Weights of a small transformer language model.
Size: width 224, MLP 1344 tanh GELU, vocabulary 2048.
Architecture: LayerNorm before each block, learned positions, tied embeddings.
Each number is 128 + 32 x the weight over its row's rms, rounded and kept within 0 to 255. Layers, rows and columns count from 0. Numbers have three digits each. The size before them is the row's rms in percent of the matrix's.

# layer 3 MLP down, 224x1344, rms 0.0551, rows 63-91, columns 0-223
102:147118107198110094185124095132166066156144125136122096135154114205138093115127115149117122072049137115158159126097121111178153119155071139117124164132106125117094142115154107161126124090070153083121156169147126133101136102168138092172104080141079140112186149094117173099153134128187182162131159110138121184072148122116090113034089108156144154156178156111138117104093099133153139107165111110107117120090115165082101102106058136117134168126095141104083136158182153114113081152112144115093134115131138194154152170136138175132100069082165106113095133118136138070120102107096140117094145144164114182155117122173104160106153180122172136151154098138159198075100119032134158099108
099:150159085124097111095128138153128112133134154103107113177172102100136172074116118180105130147118163144125115114154168138119113158039080137140187090104108179169140200048194104079136085143131104132137120151181131138132111130151113157150071189137149092100142154176112093036146112166125126107175083137096171095120130157176118150118164111154176100121143176130126174112159122096148092125183124102135131153154125164101171147155162051155132142089109121148134085102163074098087131194149115133140151121160132149135120107128133111122181118114184109144183098121167135122178142102145117129099087130159160083119157163180153125135126133078083144074106139124159097139136082109110116103088
098:156132083136069138147162056144119085100143133102145104152102162149152123155146119051073126148139127102071128097126182068116099092030127128129134090122144152105146086107132162177168159165128116141171079152121133115055156149162104157088094121116143158118135120133136174179157087123137143086069143100098121128193113078109176147146131107185133167130104109091094105118128139137103093110175142147224113165141182073114112165119189158159130160150129144080082147110129102118149129144179152090162183132138123110134135108122115103175153150151094168147126106082089174076104156163153157141173166097103134125141121132121126151153104154105140105108147177092157110158121101164105139130105
098:119120124166146125090157119162155116164121128133142074115096150153113132118104111081104165178144116116126170138078164149104124174187166189133123152147068133133110114149181094081089099142156079138122181137154178133126132119103144145071149119080093115080141183049141125145141127139095116154128076100097068082106062117125049080116112135184166145070127188132134125160119123098115159128118143095147097190106067091133134124124147112105183092110161152079168113189078174163136108081130097139134125156133078120097106101138154088137201123192098119087192059120110146157126174154143113149098089151081139131132115106119113109135144087116132150167110134140079108137165183137114120130161
100:061095061164112186095145123132107167140150124136095098149145163128112120135111158119144189118170106160091123115097112095126147106070168106141152116118116079123098120121111138172110137132117089042086168159157119163091116083117098093160136103127120126140090076128170150113053061114194128061150127091142096129148109098136108164140125125142123143146121132153184131096149161122097116092027167104190138142141128103144149174103103108113127167153131070171072119074175148117127201124125104122104150099118156106159134157140143163167165148176167255125070095103096193118080100103089132162115112106107167130126121185107144138161128116123053121061137118109128117091152142070103164162132
103:099140084119146073114128148106162140071115186079083073190118096184139149151134094095146121175138144147114164129187098143103161107053092114087125101144176083114144159237072143143140130077100130101145091145121095135172088149170125113126124171130121119178153159117124131172146161101113110088127058135106145078107103091089130112170137153150101113152128107143085108145115132141106055121100156111126202169101134170159103132081099147190186166138058169033167161213106131178098126120114134137114186207106096122046134113142214117186165157105122067116220140188117092153099091080109100141073139100163109135156105123132076165125137136087140082173154079113096175142156176167143100078103
112:123078134154120163113136115134145127141152125139117222091170166099125084084055139137129127047109115149112158136162181068117155145178120093085105129134146144156114125125115104136119121146066129139167159090152131107138102124158223156156186161170142125135129075087138124094104104181062159145150114157152106146143171141079123084079069139108143135119093135103105091103130131101103184172151098171144130168164122099091128115080082152123116115128157182146093099138126145176182119114197172133154120096135146126168173126122055127120152099152138157143162122056171121074121128106150135135144152079107138101116135072103098092130102105146168135177084129100114130137139174129124097101091
104:142084180128122159133180098069139138173095069161173116117170127131110094109160117090068114086068205170130127162071063109145141164192111160099144155078114110151081070128147072090102179115086189165114215148126154114148083123151164169073124148163120100115066124107102175149093100157142152062120163177136115138137118121132125140109165162120149148116086161126106136134102194138119123151136088140102148196128089121176143192148172117072098140095101147113190189085148147114104167104085165144104135066110136184146134105127147142169145131165147173119019136076128124165126057086092132122114110091112103143175133112144097151133130156164135153198081110171099129164186139143146106129139
098:147184182121145094148192181092096164149128126139068104148113087093197179144094101152136075126181112126106152141155159092121133158085142127130200124091098069168188085055135107068141140129114131097145092176121157126188136127104120149169159100100141180144123088098182099152120123114121081151120145173161150177127148125065112108127123179061106146147224116117158130145084110091115086163147155123045150116170157134073096098098109117120103121185107148152055122191132158146127106235110115095119131095150087189131142163117128156184152229148166100134109183137103081153159170130131125116111179120172130103161138125150103139093153215127103123128140144099096117129139125127142082101139
105:133113103135082120091143151096159130191128179140150194163152094079101208189167136112128141167087109059150114139139143145125155144132098151152112095122178110154164144115170116111134157114122163100138099149106126120147098094172170113149109070118160134176123124129090162134110100158116191141127164167095141183156149129094075143097092117124074085155090094095100144138114135040111125122122205120148203150120129178091150133147119124161093090116126155091095138077125153121178124162140148145118121122133157160086119135192076136118154166096094053177153127133164129174134154135096128139159117132112081126148138084177121080162070145106137167208142157131140151079061129170139139088123
101:106103166135112165111172138132133139148114087078117143147160063107083137157114135121111110098144039123184199179103102154126151108044114125128115094120134123162144115093130149177157180140103139130106142134128180084137050173030110113159181107093109147169158125128171100095108103151143165175114097100170119041158095116071126141099163158130117124162172127160154200139087107142113153150085101100138113132128053128159062175114111157140153135059088184072135142102105123128113091095143150157116147113143106193055166110092152105159105097177076125137108145113119104135157147118161123184090168115100149123107074104119089105182076165137161147141111086153111154159099165138209096174184
098:166183142107100150102113155075109129130107211124077141176089126080111137155096103104101095123101148160180138147100119173152186145110095173156161119123064106190129063094087154121092202094143129188105072087103112075106084136086099170154114110140129155163114136099050136163122066190109144146111137155110100115135136115040161172160098170102138153218148106124140121195049094134071130155051135152067156172156122091133154056089140164077073103100099173110054141137144105140106099123210122125121112127151161135100150122100068108163059117146125149154178174152128173092125190157147121131125144115063137089119191138174060138149091071093171131093121161138116121087076141158138072142072
097:109114112123179113104142129166175107097124092106147119137172149095172051117141176114147198142113138112179142123180159110166155118103183129167067110097157068124146140072077109104102142135116056191060138088096189084107135141072168124071106136116121170151147131122154085104143145122132121140130127155177222074129147109131107113129128129116153103151128109150177099167096129080084122176142177147125147125117153147086127109122095142126141174084148156110183178142115098117150130085161121085133112100170169146186138154123116165168057140110107163128180169174115191183144121147173120139115110114093147160078115079068105134118107081093070060114122105164147072163123082183122103092110
094:165116127144091188139148109067129137074126127102148176111093101113092147168116170024111160130127200124075119118138122126165114114112187186173118107186112156144143129109094087076121135093069173118143160178143155080151134094108155108137162124064158095091033189095190153185080114128076138143117158146162183178158120136142083165054104130096126142146095158207165096145060149112177117106133106134139100113143073090102112135083110077096110181182144174051152118098143111164137131111146169081065128095095144098140112141181096076134070189099149134155120097114132131158136167176117184082109112135107138174139079176157113127131163102119157091090156163085178115159117123151138097147137
094:104184181125135146128129129153044072079072203100154104149136134151122102111079142116125102105147099114156080092115118097118135122228111148103134146151143080114111148102158148145068088153104169156171173075109160156126085131079153128062064123141140167124114172092116120128091149153158142149112044186106129112124139179119154078111140098166159134153173088097132147130175167105156188109151118140181134091125177175153140207164080181134096110076128084158108174100139154057116126138082128171129115118150140143158095120093085110137113113145143167109118097146121108115129131126132084172167144127138136084103060144092113156160181065091138139117081154110139129062111154128122114120107
099:111051102099114117074175103123139142097091177095128132128136105115090121094051134114051144144051102114139116104102152117085184120080112073082088146121109193144098134106096135131073114140119076061140097104094111090190157139186137106084113142176159081132113104058125106121152196092135184126131123103092150129131129172095104122151066144142143169128060056116107077178177150154144127112123152152127124086130158158098080143139096141116183070180168094127121097116130162163122148150135119143159108085136101151072150133139138152088097112164160123126186162105123109092082158121114182057192109107151101090132101125131138103112089142136081157129157116073117082118103143168125107155103
101:146120137111102159128118177105108163082125185130113089078113115119117118131143142117119205189143171139195116076142154201097150200106135128105107143133187108147131140082074128117152149119116136136083122186153131108149172149086145119117111118052142105117102095153113094103127126114034110119138106105170152154093123091156153114133114098118138127149108136178168097122170114118108111106097114117112134072136154046086135165142154129129127125145143156136100122142109121182121171180107167128127064095112157124058108135151111133104075113104093100101058201151132123141161108142072092160104080088181133144129112120152085124129096135160103155110147115121173118117127062154102140122132
097:133082173132186159132186169163153110174098133096108120066118093116115154089101128100165103127150151137115155092127102208099145133119172085143071154156136100106114098136142163090179156129124119149092150132046139165118099154108083093155143166121094111145091180146114139142133133098115086117142051077097141131134148070105155105183169101144126147020116069015170157147079124167181160127147150110130094161172096117121132144106118113097155121128133155109099141200157149090142133138118104080121114084130154165081118050099107122091168173191099128090108100133050165185130219155088117164136108200135116099119106077114136153116123175080076049124196118075089085104075104175171097157152
097:122107042144132113127087093151108144143108117166107167079097135089206138120098173091145146136140134082145141141102132211102106187121117136143143168103122091096099141124186146120093140125153128134152120179094120072077117146099132161061139090121185118169127111158121137120100109123115178135107092109111175173176108091148110082164144134103139047136137129098152083083099150087112092146142194076076134073069127201143071175158101126125173134190114164138115121144128186142100130212159164140170157124138103071165160128135115137125138142156142128140149164113171150105146155193155115142122093095109158149068097100102108125088093106053130053111097116171104170119147178118152184177185
097:151112135134104111077132141178128152143089128152108125133115145144096097145179131117162115161072168130087083167143126089118137067084106180119139107111159121138167136145135120118156128181139078122103143083164076038179127143150121150148163184119158104073094091089113059082108126167089136122129044174149122197141077093118130131131168098122170104115086142096173112105132147058127112093140144178146134139141081129133128205093114068120116143134119139167134166150150091152130137127117141125145150065200093139081080130090163114164088149093097093110174149092100093119152146146118141161110108127047125146133099179120113169075102131061147137103191083223110176083148104145101149146170
104:099175107125175148144095126141075070107130108072091187193105106063097175182101204152107138063154164150133120125073122150143083167175063147102119128186126141157144149068083070122151129106128135123052150164196118134103102124165136075143124134156092092105084153151131151169123091099106107114056095129215141035156142161058120217105119153100168147140206132129126152147074156132140172128134084134173110147136196163126135140103136151202107126066089075087105135072126071087128104103126149140103115098136108114080137107180120140078094127117126155118115162120147142084182133150151115150065062116102139131132133106170152138168127078142085092123088091141114118118150152157115121084096
112:158108135142139099063104164113116058146177096174101150117069163127155117171117126140160142114143120085100152116128075093104111136133077150156087183137161100116140131103105139119101084069135059158115197144165168199110118135151157124153105121138091136109157102158176118145104102104151121159106144123069157148169149115139115102110102147066109104057147084139087132144135120166133071085158114140133109099139104131146126097150130139135078095117148148136163116095119154073170123119148061109135162101188087066070085147129114167112100133153136126073034090148146101135122116105131104195113160077068115175154168151145172163076122163146119112180181147124140112143150145114122149123128
097:154174148110119183149141122137118169123107130140127052147135166103120069123173101160103143169046137051183120136109124152143152100129073108137153106137099113103154163153123127119118174080123110160114125081123106098162139125142113168103157161134112068054157140081107091091148112115156104180122127136109106145165117090144117109168111086175132156050075140178134146117103152136104198097131138093081190117134137160123105114091164095125133105107143148151107115107070168150117144111123111092101139132112104144157076178108166172190158163143155129101099108110105101160140149168135153130088143082120183137114171101094176143162138130121182046115122138134120086159159095096170148101150
099:104084099121130071150126117133131165087144123066093139144134117091162117127170135084114173177174158151031154123161146135155168136103094113139149097106112210126124107150092126105112160106149134128105074130178119129173106141110153098147142121116103096099075151086140149154110112136112150086100151195136180099158095138094115118122145157121130097195148149159145094167161077142141106102085106083131117079127114082141096149142094112085124135196115144154054156045050122065121115149136097155197105091126112079068124158125216194176086162163162144146113098172177132092111150126119142109115122101166150122099125183159155176144154161111120158114129144103148171183185117087087169135146
095:145117134192134071115104081160168068131120089134094135181122100114177126114096129136160158108101170106137086082084087144153107113160128080182108162103102140092098207162123094127127105196144146130128167098120179078114157105180131156119087153123166209089096128100176185158149175179165103099135127127100166110127143120127122117032157071152075128160186116170123147168098180112135102137185184157192140141116148058123099129118087086137091179184200145122105166112125147112100102125128156130106100167111143168211140101106176201137180000090096165120160121069069182068220148136113169075125141077139215130102163124130117119176119084102144114098122144149094123161066107122094087131169
098:103192099105110166118054124135141133105108137157157068139120121162053139081113184086192072142145070106127126149133094121151183140104130141156088130142074099067208118109129126097161148173137095105132151170131136133118158154107194052142153190119118086094147074122155132103190118162156178116112108113108154151137121122153139183097122080105123197115146210172139150118081094101114132118155182101120100175096139213168128175103147124117138076125123100107073123113177103133099109133125162109143187045176069156100184127084119179101157138114091148100195105085096132090121072114141111143110087135064099136165167182194134126121115073154130057194133020138117126044089112166135172142143
098:171176105178151108188136124125139135185094157136076124084137093128107113175113101102185067187186148141135102082146113155123193083133161127116072155144149071072107142092199140127131112122124150117151118133110124085113135119117127150101131126131141116109094142083128151097180114050125179094099200144133173142150107113132112144127125147217118135128147134121064118084122132156134099132119146164088172119141148128172080123091119198138120114107194188079086174087099121118101100130108114068070095128122160180131104123159173138143080160127129120136122177103076098092089121152216120087121080158139089114151122087131097138107117115134136145097121155107107124108196130108143178147084
099:155133125132127140090124141172097105150125073151158157130139121142175167108127056147035140055135071159122191114119191081143084120115104090101133154135123084141073172157080103106152096100135118136096111149179063101156139183110202157184133098107154116133179120090145086146118167142134153153177110158178105146147079132170104100066168090183140143125129118130140105161136169151122173112106122139207016163143143109116140111151129141128160117137140117127145147135150073149125068086150099140160137118134155105097090161170100149106058128113164147117069172135166067172079124170145136125132143146084107146132127137094111161107153126104090111136137110110170149158124156140135107126149
101:114133140157148082133111199063141148131184131109185129138102090151129101089152194172126102156146097101121116093074132059109157138122179114085151190151145093165122110100157109084171140121083135105165146134185147082140075109047167115145034117127118129156115157116171140150140103112127099065090070122161102168181076138109164151058090159044209173137157147126097099122118090108097102122157082091106085115100133156125141105120103163152108091091093114118124185048199177184207097045151147135112102168145107146111153121131171154167131052110133077095143110123095123134131117116111144115158100138118158145116181145092176150097167166112113101124079111117088120145075141180050169149147